python train.py --n_layer=13 --n_kv_head=3 --head_dim=32 --norm="rmsnorm" --rope_base=1000000.0 --init_std_qkv=0.0565 --init_std_o=0.0702 --init_std_up=0.0809 --lr=0.00783 --lr_head=0.0101 --grad_clip=1.0 --decay_fraction=1.0 --steps=13355 --dataset="wikipedia_en"
Each number is 128 + 24 x the weight over its row's rms, rounded and kept within 0 to 255. Layers, rows and columns count from 0. Numbers have three digits each. The size before them is the row's rms in percent of the matrix's.

# up: layer 4 MLP up, 192x96, rms 0.0766, rows 105-150, columns 0-95
# down: layer 4 MLP down (transposed), 192x96, rms 0.0805, rows 105-150, columns 0-95
# gate: layer 4 MLP gate, 192x96, rms 0.0854, rows 106-151, columns 0-95
up105 100:164134132123111144132128083118138078150117148131133111152140103119126146116124128131127164133142123078107153129201142076119135166167097104131121149125113147104094157071138088139138122114082143128121114128096109122138157107136169157142104100095131114106107115139139098179170124126145100133
down105 108:122100153079123139099160117120127077101107086151135139123104133126124120133150137124131156169100068112133160145172123118098116178147127154115129142154103109146110096158123123099191141071123129134138152141084082094098142145121125127150135101153123144110140114124160117132128149156123099134
gate106 093:083096154116136100130129106132065113165127133114132100101118189153090087101144135108130170143091133149142100137128154150122120118145112164118111111176139139137159106154129175100162136118111104127119133149153124090116148117144146114134101099109148140181117094136118082115143127131089121126
up106 099:180129152107120147096109131140138114118114126102126144148134123109104123134135141170109141158114196110099161139115118130147129096147171146099150141146140138133080159107126123176112125128164170160120125113111104126115103084134129163114123190130141122166140121126154127183100130155156146173
down106 105:107124156156135083129127172101137138158121115091117133129105144128105119159119120138138091177110112141114152137123123087114111185123119144141132069104090109155134127130132108078177121090103106144110134148107096098131117112186098127112110114114127167116099137123128122092142111094127150085
gate107 112:150134114131117122108127156119133155111094147115130131134124155135137079123141145145152111142106089190138090105095091111103082115156149147148143173100142122130125116117125114135128131155118150115160128130131096140166121138157084153067107130137164064169162082105154113111122127152127138131
up107 104:169100148095140135096117121143131128130137148118160101116120097137115120120116148159165138109167145140181057126137146113121165139129119069118146137134124170121139101139144099174150091083128110145160126156153162135117130139119079162109146121108144131102142164115128139169141136130174119150
down107 121:153125139127169113138135108126120103143183133115130105138108086118106099126152152103142115093133149142130130140145166098148121158083119138118105107143123121104124115184120143139182101088117107090102129166192124115087098129100152114137127076082125171116147157133123143146129139153141141111
gate108 104:088128130104149134134134111144110125065127169155143190111116095090115152164120153104147124113170096121151143144103110116155094124125108120110121145122101153134125147109115128143134124116118125110170081122093126131075139095115144151158154142083102103113149118119126168142147104165166097107
up108 101:123107133146170128130131133097100162104162121127126142145112161198156114175139157171105133123146105102151128162141110152135148141144131088139121111107089125150181137099122126107126149117138136144146141130135141079132117118096101138131170151119104096127167136161135172114108110129142197127
down108 097:157091139070169150135137124111179134107150113104112132129120113105147132112123135108114110107114153134120161086123092120152120144146144102106133100135152110101128074118116128129095139145115093139168113118147116172151175086132129157154119129168127089117138129083087162106156158143159155120
gate109 109:097126139118111127136103098152112154112158100128153139114103085144136178161154113129165118104108161083113096169161131137117150110076103104107150174148131169103099146166117128134091122140140117150146135127195111101114137126161141152137126127127128109129114151120082142119144079136133096142
up109 099:120097157105133152098149125151124114114157125148150105149129138213111146182095108167115128134125155068136125118127122116118113119182143136094171127128101111117117101115140153147101139150138146127139084110159129163088140145099138148085112120131121119162153141136133160149154144129112103163
down109 094:131159145123129142087140115148112146092130126134134169095090163129118121099113107121137137120094144133121111135117062132134115074106122093169107113116125133110090176134124123150128152126109153110105150166133140181144139148131082176112127130144167134172123136131078172160157137113134144136
gate110 095:077161135136125115121167110097121121145185131124102164109080118128115086144126118123099117168152143126142141113143127120198123130155131127097083151100148147094137106136107127130127157169114119140105170130132142113086156146149140130110174134128161132159111066128151149115136150102130108138
up110 088:142135164140163088164074100143144154104141125142159099113129133148121125136132143085118128160126110119107169141093117151137116124134118112103110116146123116129107080121114114147089103135172141142142150153120122160141127122161082140115102134186116121169125132119102148147133096191138070097
down110 095:152150171133107144113110101151139117139169159175177143125107137107118109130123147157177091144125099125112167096148109158149147136163129135157123138139132138116137157084107130110135132180178076136128115120116095180158112166124133113141117126090101134171120120110125156152115160120143121129
gate111 106:117127113131169099120125119152186106142081138133135118155090141167095145130136129126122142087119147156098147108111135143147115174118124116158118153112127124096122176138100155117123156177143153127123117113132084096132127108176131173193133120127110106116141106105136162148147149176119157114
up111 103:184144158124113123121144115131082127138164121137116126100138159158115130112143137138126212102129129116113066166130077118129109151125077136154151097133142140110162145117124143094119142111131144118111094131128155141089142120137169118120151125139149141116117099161150141157177132111112166095
down111 103:148153137166134172098122131124128132122094093157159137145142140130138150115129128136116197163131143139116155128108092121151155108135164108184131118155157094110153102115126130101148166168143123143101155117077146109133150132121115186142107132151148063150104149127131129166132105142118142144
gate112 105:146137137178142138134125134141162115152150106174145096102098120142110099178167133133117125133087132153099172100139160115102129140101159105096116167129112121115140143167087122162141151124167116116101124159128136175148137123120136150121110110135102080171142111112129147140133093168082143108
up112 114:135125117114114135130131130129119202135139121140121088090151125133099156114093144113157160124164169162078183159112128121140154158133157111106142097109125112144116125166151125142150139139179158091108122161094083126122115149177147146116149135113136134105128122120102122150085128127096165118
down112 113:165119101137137137136145092197140160147130120149127101151130076130130104131103125157151128166130144118171137122169113137147125103160132173107157101160153140153167177170116140147121131142137110153106153175157150129107162114126148099152160134098127124136115140149122135134081109144125109090
gate113 085:117122113156167128112128135131115128124129134149072102086125140152126182126117111088175109116160067145121161139116132121102087109106121100106139129139113145126087126151093104155131147140119097098125111150116134093126110176142138085134137156130092152161131124077107135107143167102126170116
up113 089:139145110127151158129139142120145129117124104126151149141121132074159084102098129126115144163111137112124117109155131096097165105124092138114139107137113137150137108129176085141121113112141068112137102136091093150092158106089140093117113156101119098149160127126096085167122127155114090182
down113 092:149162096151077122084096141128102099154132109086147139127187123085165161122126141138127110124134152152148137137124175100101122102144151117150116105163109100127127128146131140160098155115099093123108132070142149153108126087162132127132122069127145130124149154131145162120140137164107112111
gate114 101:146120160104175142143130116143110122110098121097159131141087158073161165109070137180097153129133094151161129096125143100138135110123148130133171107110124098133123078124103154104150126103127105103092104098116119156141133146118170143111110151109135145135163129119090119136122077138121149117
up114 086:107116120148123146179165072119163136141111111099147144144155148161091129128115142162159084156123144167163104098109107135132114096133084133152133140135122143093134123169137117106111105119119159120122146155089116141130132110127126125141162110155168110116085098095102135086156156173130161107
down114 088:108134127134108141135151136117135145161138112070152171120121098096134136154134125084121136117150137166143143127098098091115113139152093137133102137122162083100105112147109127139119171123154139111128103090102114119085108172111126101167115097128188112147127129104153184181148121108127126145
gate115 101:162113131136105075158121106144109133109107129114157130115143157086110113131095129156064114099145126141162157108144139149148121091153062152106153118109129122155149071130105126127158135141127158127098100162165136126149133166142141147114162166097121155110143148106099130116142145138099148102
up115 099:104088057157182111136145119109165126092162128129163095167138112176177142144133116124137164113110074136147081130111115147112163146152163130119149106123113172131162137133123156140135154106130127124156119128109106180102123121122095107104107116095142147116147133137137135156116131134140121125
down115 091:122121148136071133116160064150112136102172134154127098144141148137179083144142167094131146120082103128126117127147110094139123152146133125148058092142141133122125173168149139124119110120162149136103116125132112144114129134119108130130146156157164148124075114126152159152121130117148153157
gate116 096:094133149156119092167108122117121110169111099182151111175146168118112186158151116113108115105156113125072146159147115131133141117138092152097133111138124146122168154121172141119131133151164123167103123142113107141170107102140121158128144113092116124142179109123097122099121123147124122100
up116 098:133118148135121125174127184133124182111146094127151164150104126127131126139139135117123111122086133148126102168156135118129109179163101093113135140141110105105114099149165099119152088118132069159152116128123079108113119101115143106163112171116146165155132115140127172106118113166127131094
down116 088:131143131079118108099150083098133113158151136099086129144122127117142109132105125075094122115151157116130127124116117136119112159120096169145171153112140105115110116102140136187112119146119152109100161147139090129091193156134104095096134084091145148126113130147163104133105156134140127156
gate117 103:154122109133145144118113180132112128200096099125101115102093077138142155115162130140097110118135104130120170146144143123116147088126139149124143131152125144092126133140168167110156126154163076117108153117126185146094125130147113109164136121141129114138129145147145115148097084116114147075
up117 107:102105156157113115105127135097142119128116131158099130141130075122099112139097127132168128138172140108153125126137183136124164131147098115126194105132111073123118085136104153129103103154111129137115175126147131136083112117166157115132119108167133083126135116124090159067128134142143133112
down117 105:133141149147087112156145147133113124144171149092108121142154122107111143145125110143107082128176112165112144131131122155150136115139105152140115112111125133131153113089076117128106136125133133154111103109151096123115060103138156154132126103132073074130118103127133150090181076154100109141
gate118 101:152113116096128098117118118067131152124087144161134110131141090100120147173136091129111138120133131120143148154151154123131153149095138104157146120132143107132205117110149127130133140131166086083184112136134088100136139102129134103109163117125119153144108150110128150103152101176101091125
up118 106:117133118146132121132084142187126124147095173142153113109132145118129134110134129099132149137145087149145152142128132163150123155120128120114102168164140182103106168123122155109117128100138167185127108126130182099150098144077120104155119146095114126087149145088128092146106112150144099126
down118 095:131136116102141121115147112137109130123145130108134091085171126154138090150109175167145160112137130115114110151133125146110104107101145144146089076097107142154092093101137104133146097135131102109125095168110162146145103156191109148088113135133174126127094124142164131170120128165108115127
gate119 106:106099130079148118114140086141160105146080130143124112171131154104130156181151127126118178098137120106096099104141109093124148172112120161109112067177144131112159099147139115128152120106180132094139092121120132134118142145144144095111133119126154134136163111128123137114147115166138092120
up119 098:117129158177138084108116146152114162146131098111112184086121150130134082127142117130164120136150129173121172048114123119118151150129103150134140116141133157140107109144144102088129146152161130138153138135159134137143160132088141105131118146136123132108143172115134092114107085113093163124
down119 096:147117091119109137142130118110112159133164115112172118128160105147169086192111114137138112140098103073125109133138111106102145153140139144086119088131131115143111116151165097126138127101157133126096107124129177135098130163101157140127158142170139112119102121099134147178175138098140160118
gate120 105:122122098106152134125161145162119106110102133147089148078125210155125113145127131151118129175096148100119102120088112105129106124108147118112120158111109112126107133120156136105153126089131113110148150101156120116093138109087126072114125142106118131075141169152168152140139123103093124148
up120 111:120107104115109067113132161082087145146086121083167138129158116076129156139101129127154112127136148125117176128100167119117147105083106131101093112170125182101162144163135126143147078141163173108110119136119127156114123104119107125118126133108142114118123149149132136140111134157146125140
down120 098:129164137124100112143131136084151156156142133126140135092146159124135108145122141153141090156070083100140156126129123154125157145125119141150129109144165162137126149135122146081156107087093125167098081132151135151107139110167112139109109151102142116173144116104114162180097125097135156156
gate121 085:167151148136136099060143098135101126119133165131081127100152145126098122100084112127139159148123110146151110159128122148129061114152141130134122128107123128128135138150155112112118128108158144123154127131148161100139101156133152159096115154135121145128145168141152176194145154179107143146
up121 089:106147129125144169129146135142103155120142160101132139130128143139078088158117126127151085117105170136128091150111122098115170147145139179111128149172121128159120136132138190132082115137161078149115162157092175127150144139152145144139078097108113122154131141136143106139143110114107115111
down121 090:147137147157163131127126139130096121105142117136128104133135131122097122121104112154185161163116106106142157167119128115132059135133132172139125122166109166147110123142144114127134120119104159181112126124125127078173117148185094141124168083136166145125103159134139107120146132179151111128
gate122 107:128094091129134101064142162134123137130132129093158118131135139116155122133181124109110130107098171138134133160174175125127112112133083158088141099084153110104127120128105139128125092120093141150153117138136111167123110129141111144060123122122113116175142149126139142165153113168119165119
up122 107:122147101126097141111128145146160111155093152110164130100136140138097119157167088124115104120181121119147132140112130136111169125172132092133142125127170084084126162071118138112150130141133105109166116113114118133118125131140125110156119153117178153123121114124095169134129087077132152072
down122 099:128078147179124168121146102107106130101125092110080101159124132129119081133116186142135136147098113143143106149143162121142092128112089126176107081147138131106138109138156114106140130115123086132127120137117102152151110137140096114135127139087124090127131110152075138109162186119148131134
gate123 099:131098071103140145114150156122121076100153105181118143115150152146109089152167154133133102163135162114085118145131157142121144125103121187137120133121138146122093158132137093112141157157133125131148123170127124121184123137154129156121147136103143132083146097080128156107131145099104135112
up123 107:094124134148113095147138105082138122157098139112122161139167137112092119176112099106114142106108131105150149169120142177143145113132130078112146117153124135106086128144155149101107154119152116121131157121114125056107127136132132127116098084132108130096137158087103133175120135157103152171
down123 096:126169139142110125132131099127150136121134128091120121120137148112157119151107070147100142120179126138176122113117113112144082110126141113153182146140138080140164105108141144135137117148092126130142165093085166121120128123077162145120136143117133128109103139108077166115112132129124104199
gate124 108:086111128134159091084155129124126134126176170150141111137129095133085129150143155126170138125158092153164127105126131070124133106111136122113103126141090148121084112118131136108142138146148114136185168113137118117190116139120179142126100143114113154123141113118147129110178118133121153086
up124 106:103146126111124161115149173162158135147128137113128116123152117152131135146099124147108148116114107158142102107124133131066127145100140136084132175110115114142126139119093133167098140113099101107161109156110111148108105131104128143121125176124161108151109066104138098110135129149086049138
down124 102:073135152131118154121136146144111122057153073142109088149125123125100150113119121149118145117135125135140087130187157117119125135131096139083170153090153155078130110142101118175095139100138152114150152137115112147102127131140104108148133130126173136135107081118127122099132106134105099118
gate125 098:081166142104116097104143106153117129117098154107118120135107076115141097137159142112074156137096140103107117135144128147132090088120146171140118172105110141115161163095179121127177156080126135172100110119120124154119135124128144170116102114132146134120099143107102117153113095135121137151
up125 098:111119157116118152181137081084159130088154139111129106135127136187129137125116114113135124101099115136134109132104085135150117127103128147125163151129160109111123120135170158130056174130132138114115135117151112060093155150100150129098128132154102110148135164112150122100108143165131132142
down125 096:132126119108114109083174140090161130111171119091115135112085120141126098159152123135128099110105183101123152135136136095150112119122104177144105102079140166146086094120153107106115124119125157109150108159122073126104138131169137131089150093148136138107095132121140108128118115114091151121
gate126 104:065133124151113113130103139175130137092144140096141117104113134153072135163122166160170133108152158081131129148164139139110094098139116131104128164108135115094141088159131118084149118135133118093138117155133151136147123149096110140083164121146103133088150149156104127132130109165140095136
up126 098:155127146117127108116116142107136105149156106103137093068117110122111117134120128105107127126135175150104129136113133137157156110162153158092132120086169152101138138146153114115127138170176144161135151122143144150080133147174117101112083120105149134091109091105164077107128112146104147089
down126 094:111127133108142148147088116142127098125109140130105126118157113114129105152123143182183123160092123121137129169143086096119152133126080140082132108143161142158104094148153084059099132084125097169145077103129156129147139150114122124105119115167143132102138125147139108113149125126129130151
gate127 084:106106137146094084143114136103147124087130118127132136125160111134161127137152163155145127140101098166105057103146117148111098110131154117170113134152086134141120090134107156084099142115133141128136174116102096121155169143161102135128143092105148135111167130158120147146145168106158161132
up127 082:108147153127104105124154098101179121122125162142160062152151113164135114176142181156124203117153151168122110106142110151125101111119141117125090120134134107112129103127156173127115137113153146135102167098111122105146158142123139135143091085117149130160156137108109119124131139141103130120
down127 090:111097104103133137141192130118152135107111127155118132166114117138145157097121176188128096129123141137130098177138110115159125147137104110160129139161141139129148085128143113171136095185105156113151153143118134131141090116151135119137054104106098129144151119150160134150131135140105150113
gate128 097:156104132108135149177140148147095079154142102151097109146135143113122160125118099116117169128142116126130130104120099130134126153113101151153150133099136132104132102107157123138109137134113127120135125114126139173135133069173140154120130106129161074074167165104090143165074136157170150135
up128 101:142100159126143091169099121132134165154120154067128128113129108121204117159126148129123128116151113155129134096122096123132129159105102144130160117157108132115151105107076122162147083127103166140122130114159159139156103099169121147172158147115078121151139112133148127144118109112149140101
down128 099:119143131156123163137152129152149142124136105166130129128139134078158136149147131173127160118098138096183112120155081114134133129168141122105139109139116121111125148113105099137062126120087162156154098110105155100117095134149114095110093135170135156153129172129155164100120097127104098110
gate129 095:173143098107140128083162168122103147150116098097119140120138122113118147118156103103095137164166149107133117122093125110155081147140078123156086130124114139139139122131134123114125119140149151097098168167110170111167181119076131101130107096141146107107141139117134119137138114137141086172
up129 100:134139125172090135121113098117097144130126144126136157118129072125114097150107110142109151175104098130112105162158157125202148138136130108095166097172171093125144162082118138113134099090112146115145179133158145105128098126124151118128125109116107108126135126136129116110087115090138122110
down129 091:118142082103172129119105103165097119113176155125114113120145133158149119103135138174098122089100116124131158128148130161157140110102131118115141135135158126146094100131159063133153121090141152101130091148173163172154108115131100142102146127149153077147139117132119142092155113126151119119
gate130 090:165153142132100112120088128148152087106108115143131109145134119099132158132082156127124142121119086126150097111132136115131083095136121099155153106099122109104139076122163120093092156131141164109066092121127142145108098119180122114099099118133077165151129147169144119113123142133135116148
up130 091:160156144098147107174115082174146129106148124160130131111119071072165121128153100104106124155084150143114115128113141136120158154103131110143130136169111122104145111133151159131126139127157120100101144138122119140113127122109119136126094199131132106101123124140144136122151107169203118136
down130 089:132133145113138107161139158160082136117130128119120147172153148132153112165088115120086094077141120177136104140132130145114097121114132134145137162116097090100165161164145135106107128122153135144115095089192136142101120129137145142156125163109130100151096129140132141161163098133178124116
gate131 113:104096126126109128087141107112127132091135148110127123130193122123109112141156117114119155151137110160086086091110198151138136095147114127152086112173170124131142152150143094168170096167124145128134113119117150160160135135130103106144129080097140103128125130137130104144141104126129089114
up131 101:103110127132104144142135071117122122134144160153109127145150122092066142110109115142138070154145145086114106130113156166114133118122149143089160146144128126162117169117145133154104118118178142153136111176168109093119154154164130104144141115148140150194116144100145108100127106123128123129
down131 113:147127153146138110114092076151128108157139127103153142156123075155116111139127093108111133154175104132131149108095138155174114128120185097134115152136163129124154151153136122157135135178108106147101147140118109115140136149157127092142106097148115084142077169152139116113119118110143082148
gate132 098:140107130140111082138132106178108137119140147111130099181088117105139106139123134172122153136111092095141123103103126095150111107121108116178079118133121104082171140093112128137119152136152135109101148128105126125168097125110153145118144141121136151122192113145129115133070134132120146181
up132 110:092121094154136146145154110153116082177161140108132165169135110129148120138143104116127110116152129144125074122105120144137135161107187179130164134116095163112153146132119113106118129124165122099102124131100165142103151130136127129153114115136179115148117128080093137071168142139130126106
down132 098:119171109208147114141143107143179104180130137123138142138149118151108133141159133150108122129120129128171100124117134127150128147129134145109159132139071142157123122140123118123094131086120068156156143091168130124097164127135140147123125136112162123128103143080158169092163141108125109116
gate133 096:155154090124101143137138128128110127135115148163138124127098111110095127157115162126114103162138141116110104146133159098123170150104148147134138111123120112072169122126133105086104148157180057126104137141121114160125107130136116101113105105138148148142149118158150110095145107142155211131
up133 096:102158131128114109137139118182115128171163123149154113106103164156098130130122150174122075139112099152163126155102130142154168144108140138146156142137107177151115146114156095109121167126135148138146089137111151161149112093145159130156159095126119136149099104140138119182135089096140132108
down133 098:124168130146134136104138096103132164161160158159138102128108100175155136105147123110128149123109125084137134109088146164135141071155163078144144190138129142122138101112142130165120158184138142097130136118115124099139118109114135100115086145131096115157135113148154103127105136098096113108
gate134 103:131134160118109085132155125120121154128129126133130168146135143154132145099102126125150133162086131186146121117117101120136133124142128168115116082164170164106124172119159134143093119092133082158146114140126143056122122121129116151140143177145141133166149171102173127129135137123151081128
up134 105:127089142146133139120132099111147037143163152136121105102142107127141145115119128143128128150087127118154115106171135155139117127103148062139129112134139108114080165155114133082129139111136138156126128083150143114108133153172111098134110133121119142116145099132119145139134093159100186094
down134 102:126131129104121089142103176097127141127157126102101135100133109146167140130160158135125092145151146169113128139124103132133135131119099158108101112121110128128113145135174151152104106138152135166127134115153056101123153093116095122098103184159129145191105145093132156132129123086119094119
gate135 096:070125102136167147129111157114135124144160113137157120126086162121149141132149129122152124133154119144166145150142129144149146094149139151120109091189111155141121138129129153118120097119101144162125113121127149152147140150139107108135096121126171183113183120167166125163123159143163101071
up135 092:125179089095144179135162047095160104140112196145143077130134158136120157106131123095127147115140101144087174150124134152104179095125114108137120121127115093101112123125106126133097132115124120091102159111165126107142131131123156127141113140141117129159125134124118127127129154121133151124
down135 100:121140175121149138155134132111135125084133123123122158129126143116105125119158113152117159129123090131132173073152160163160145131132121116137093159108121100134114122134124082136133155151102145119103105138170168130191063157132142143187128122163142124128145149181135110141129093136127101136
gate136 091:145118150118163108133127123099152150096166098140138119136138190081124099129120170171158151172146126129138120121119086158125143165133179098110114105108134112168135146114098116171167174134138133132130151130117129130146139152104144132113131150168150113086142124165112110138170151133131084132
up136 092:116161082167162108152120117102180114140126115135110097114126135118125130109087171092158144126132125170156122111114134147129150130111111096146108123135126131086103161170183075140151152114147146143142133085150132130098126076127141098130144123133147116094078149124104117136140131093131161159
down136 089:167101112107156124129105106125156099139148110147125151171127116158163135143126148146130110152123088146147146135120147140122128123126108116117149135149124117146079104091167150141106101109129143156162161094106169122137166131136120114127124136152190121124121158067110199161112147132153159093
gate137 113:111129110156175093146143102137138126109129135140125128179125152107108159107134106099161155127093114125114149103154150186121144134108146118124079127141104075172136135136115128165130149138152080137143107122152121166168100115171164134154183137130138115158144105121141112085090137144140128121
up137 101:157119139160114098116117120112129143133099132136114133102108105182086077167148103150126123142097143099103114160139140098107098142106106125125163130135123141127117136130138153165134153134119094121132130098146108061139152143113110124124154087138126134136149048189103107147100133135104121094
down137 094:122121093089150099118171119097156120071137082076130107103132142131133150164099087137169108144128101135153090107165127128111146165124119150139119133122149102122136149111114099154129156138149164091091130149126113073135126133144163110132116090163141143130105131154164094141156136157123146122
gate138 103:149119153125146139147165101153119130108140071142112136114181110106122137139147117130094088175096121153155116086149133105107091106163109100070110125092145139115096174110150100127131123151106111173123090129125140147132135141152130102150122128130118097105136107124102072141088114101130152140
up138 101:124144069132102118131100165085138162138110137149124115059149122091144155087135121098139140151108093128137124142136121118100128177134155129134101132122087083114164143097122172149122116097140117135162123145124131138179126113122114150117128140113143156180134115114140108108152091075148134143
down138 098:131131155181108137115113125090099131124162149084117159170156157100140123152106109148153099121138128111155117094083135150137097149091181114090101131139148105156153156101091151093084152142129094120104154145165140090123138138113141153114131122145119126129122141135140192128143132140153119122
gate139 089:122120123115156124153127136137085124107111107183165108109072090099130099117153143114108120162137132081140123120122127147120130110129143094143099124150109101118122106139145110093140113111115068161102117128129117181082126133147138134101172139138120116145173098125109169101101120114069149114
up139 114:079144138125180166141107134179100084100154100136147099110092130135147175108104123115163141137118123153161134124138110142162132130110116122122097129110112119110091136117113073113139099102110103145131094108099142148073151104171112148125157125127134118140192098135129120156142120115146136106
down139 098:116130086119154141132152152166117093120168077135165092118082089128141136141101114113129121138162130106143137125145118127122139143101146094143096106125104116138098102126135106101133091121139098172116141129108119153066103128136114118120138127140160133166168074164103131151117121113079150082
gate140 097:144141106140140087116112158117116145190093129110146154151124132130153114097109153086095121116117079136099129159114120117138152142138081132122147110142138107144095129124127122139127184104119125145127147086140146095133140123090141150104123154138127154115115169118150120077183152149134062162
up140 093:148129112109111129114170138155077141131173088121128131108096121103132102108143111125169128127120164123109097137169141105124140153130127134157121133138121156148083141137086071115130133154105086124105152163129132143103096122159117136082120103135128125086161090154087132146143110099129176170
down140 094:128136119188135120131119120077130149164102116160129160125110138105144130126102106130134082166121098170092124110126122151078145130140125152122086144107080141141142145140120150130126164125131140138120112106134114134158174121106105118176135172139148150092086136121063134120126168140126082131
gate141 102:083167127128126130157105147162122134092155138148124152140097172104131100116145145106113114113183100135115087146149137075138147167126106166152094151123141095143120130133158158144129138107131109122113136109106087118101116145159124148122110105120135164099170119111104130186091145162141155101
up141 101:126145133146139146118162148154124142124126062134128123107105122179136089145140150100119147116099132143111160147130072107164091149145172153077120147114105130104150114126171128133109159117148128132134153142123088133076140138122142069126137110081147130170136115119097122119158114096138119096
down141 099:175103149123105089144136126117134174134128156175096169120117087128135119101127113149123125120167110139112138101097132124111110074180147128140135127151099074172140129154106115069130095129170123116135159138116109144136118109132141120150111148116136134139132104105076115104155167121145091118
gate142 097:085141154133121138148122163133100159130149160134146094113099107179106129126126087184103112115124098129132153128156107140119114120137087119118106155164122156141104162123110136149152132091086097120133151125106157091135104134146147135078136142166140155127125132191117113159102134145163154168
up142 105:108160117097096108122130126102109102102125127137124117098121140107102106151126104140143144121082148144104156172139096099180105120149117148096123139122155073161131133080106139135146098139122081093144115116167112129142097130144134187111156099139136136154096172139137115110112150134135186123
down142 101:147124109099134123145110136097135071162132137107071098121124130092113136138122142149124142108127123139133102114080048106104143143136119088114108123070106152094118118187076139111100109172115122120124136121126100159157117146125132139140109086137142139116135116130139147151167158120127122151
gate143 109:127167124111167086165090156158131127142112144129148100122101144102159128140143128088166133146144127151141116156111123099189099117146113131117117154122116122168142162116159116126111100114117104147122110100148107081108169115121128129097130153080117110144098136135126115200112128144078103114
up143 108:129148153088152172129127154080160137069160150161116122147107115105122096165116115113184153127089139139104146125139129149132143117122120119139083101112146124135134151136132127151139125110137122076127183156134129161123105183117141104112126105146098116126123114111132136082092136184150140146
down143 099:096166174167159164122094177127139151116111101095179136139144173134098081169120149149124088166133131104142113121132115136127107140108119160112098108122143101175131132131155109131094127132137103169157160114098151136109147121106099114152135148143134108117135129146117114168099090127146102144
gate144 101:090105167105106146113146116079125131151122141150159129117124101103141096138110172111104103125121100120142129146086138062124156149133132102132123140110118103200154115117110080122149111128139113132078136131097125145145116091169109114116119110114110106156142122116087158136119132175098138090
up144 097:123097090150120129142056158134129072134167107149135171132160143163144116074132164167100128137171139126139127137121120149151147098117114136159133105090083142146110149166133154145147172133123114150117064088113142125151136140151095123118166128140101125140129135127107132111124139128125118136
down144 099:121133144114072108172152124143116136157157142114113151130143121103146130164122113154127086133132152125154098090167130181127119133102122150095117087097125115165161103145137129146126117126108120175133145096124155114103137151138138135120107154178091159114125179120075148138132166082104120110
gate145 093:142140099150156094127158129118118112145091135132098106088131118173129117104121142138156159132129127140142125125148116124104194118170167142125120119137124163152122139178118112166178109081127136111094109150170129132139131109109118135131102128163171163161109172150155144128109106182104141114
up145 086:140119127171119126098145133125156142147124137126179144093150111151121094130080096146165117102109104148147111172091185122145148126120149151080074145096141128131076172129113144110097153117180142120116113126126085111096107146112138131136169104102112131151115111127106145098136123124132125136
down145 102:122069133137160137139150126121133103130125159091103124111123114132154124188156082145077152119137139120136118141140100155115101129153141122125161141118148132150103158110140108155144173109173116137122078120174085121137126113091185092143155125117133123129149179109102153128147116169120136132
gate146 097:155113122141147110114129163131114141130168144136133115122106113139139114148128095083147118145145129093095147108092122139151130073093163136119129162118137122106128107172108087120103123140060090116122087134101118122107162116137118133172139132124197097162142140176116126141183138137130122117
up146 095:087122158125126140134136090153125148106147133144122119124133129107121097129143132145110086078101119127100142115126088159122141104165170124089125136115113123126125127138126115168123170139114111157101168100071168161150079110083126137087095109135100103093125162145149134169121133170113153123
down146 101:152149137063150141162160090120168126138140144146126126112124118152154145135135110115119109149086107104128129100110117134099143161118170158185140121103120075117118083133162160134129118116140141148095122129093124137099122074150145134090112111142112154159101136111147129117103176077135141130
gate147 093:166180081186139118136129140157117084172126108134116148143130115115096168126118155101148147144097124147120142118154132119114120099155143176069142125119174183125140157143105118120156136153132150087105134138120125110142125125117142127129144148124109136117150148102138129132056109115089147139
up147 101:107130136094147064166112167137147102140148104149128118122118176110128143111115112107148112099108118155134163124146096123091139128118151129150107175129127168107158095165124140153108133095151103090104164104202159137139104140132108108133113095140141149102149133151123117155153126151162147126
down147 099:131112146169132124143119157139186135154164102166139140123131128119175130107122107122136150099112122149155123137143089087116152165110139150116152140118164170090121133124128123085151124134150159158069138082118096107130136170104064147114125139084116161123102133120157123130104106106119125124
gate148 096:159108125159153188119143123097134150148109114166138128099139126111137103093108170122063118106141106175133141109131131128138094123156146100126127115143103098089148118181123128090146127114119157128129144128134140113163149111183158106111178077111119115141092137167115141119138122128101103133
up148 111:143135142146067157145137142091136113157108116127136143111133100119086138141121088080139140173083173133079111155122117148151143098158147144160098097136139125170117134110096123086111120166169121125133089145148124112126098122133130124168145098133155107130114109116157152089135118111137173140
down148 096:152108132126155080126159142110144169110103151112157138112099139110127150160153103152111110152182109145074164099145136117135115136128145167127149158107137144146165082075096148127169150129116108127123117174126151142170143105112129162109136144136153109143103097118101131083128148119158140109
gate149 112:136132083087129155131096107116141144123093129137163129151131170157071113120132124149131144098166123124138123147107132112135082114116122176096133083117140091124122160104144125112177175129156101129126109122108122191148109163123085127144119152128134108097113107114152110101116089153093136117
up149 102:123137099140148131094098139126155165139148105150140138127164129143093091161120120111122096120093132107161073152134114126145129129130124121117117134126140109132115135116147123148122137157111096139117185130105129128160102163138056125158113163140107127090111103118170166077093159156114111182
down149 130:117111134123173133129116127162126169177122164143132090130125116126130103124112154104118154163078149110142108164093086126143109102150121096154125086084112137158113141116208104137120140148135123143144163119111104138135082140163143132150139114092135097110114090130120139114152163097143123138
gate150 096:137114158130135081154136140124134118138112154098137155138073114127100140096118092147101119134118122151087142114087168114156146105121141115100157141112078096142116123156119139151133120126136150164137126124127159102140102130155106115088183102113127147110108091139153139072155155075131090097
up150 091:127136192072133134111133131111142190139135126112143107151118129106095143115134076114123110105120129093151079111168161100158123140153162127111088088134185114115112104130125172131120124092136112141112105123124137145127110153108101110110126107132124120080104128144189130118164133119123113136
down150 092:098106142139082121138105143109143123151133123188123134140121171094159140138154109150095127145116099163085168120108127087120141106076121128144158122146116078107140109137103168112114068134112169130102142106124129111104118151125097103133114125065123149149122150140164151147156127106121130124
gate151 096:139139119194147150153155167073136135138131139110159142103149123155162108067161131119093127146167093138143115117113125148109112130122157141088114159157108156066177137143126117141158117137136123093163141117110107139093132103121117150118107146138113122153170145093142091127151114120120122130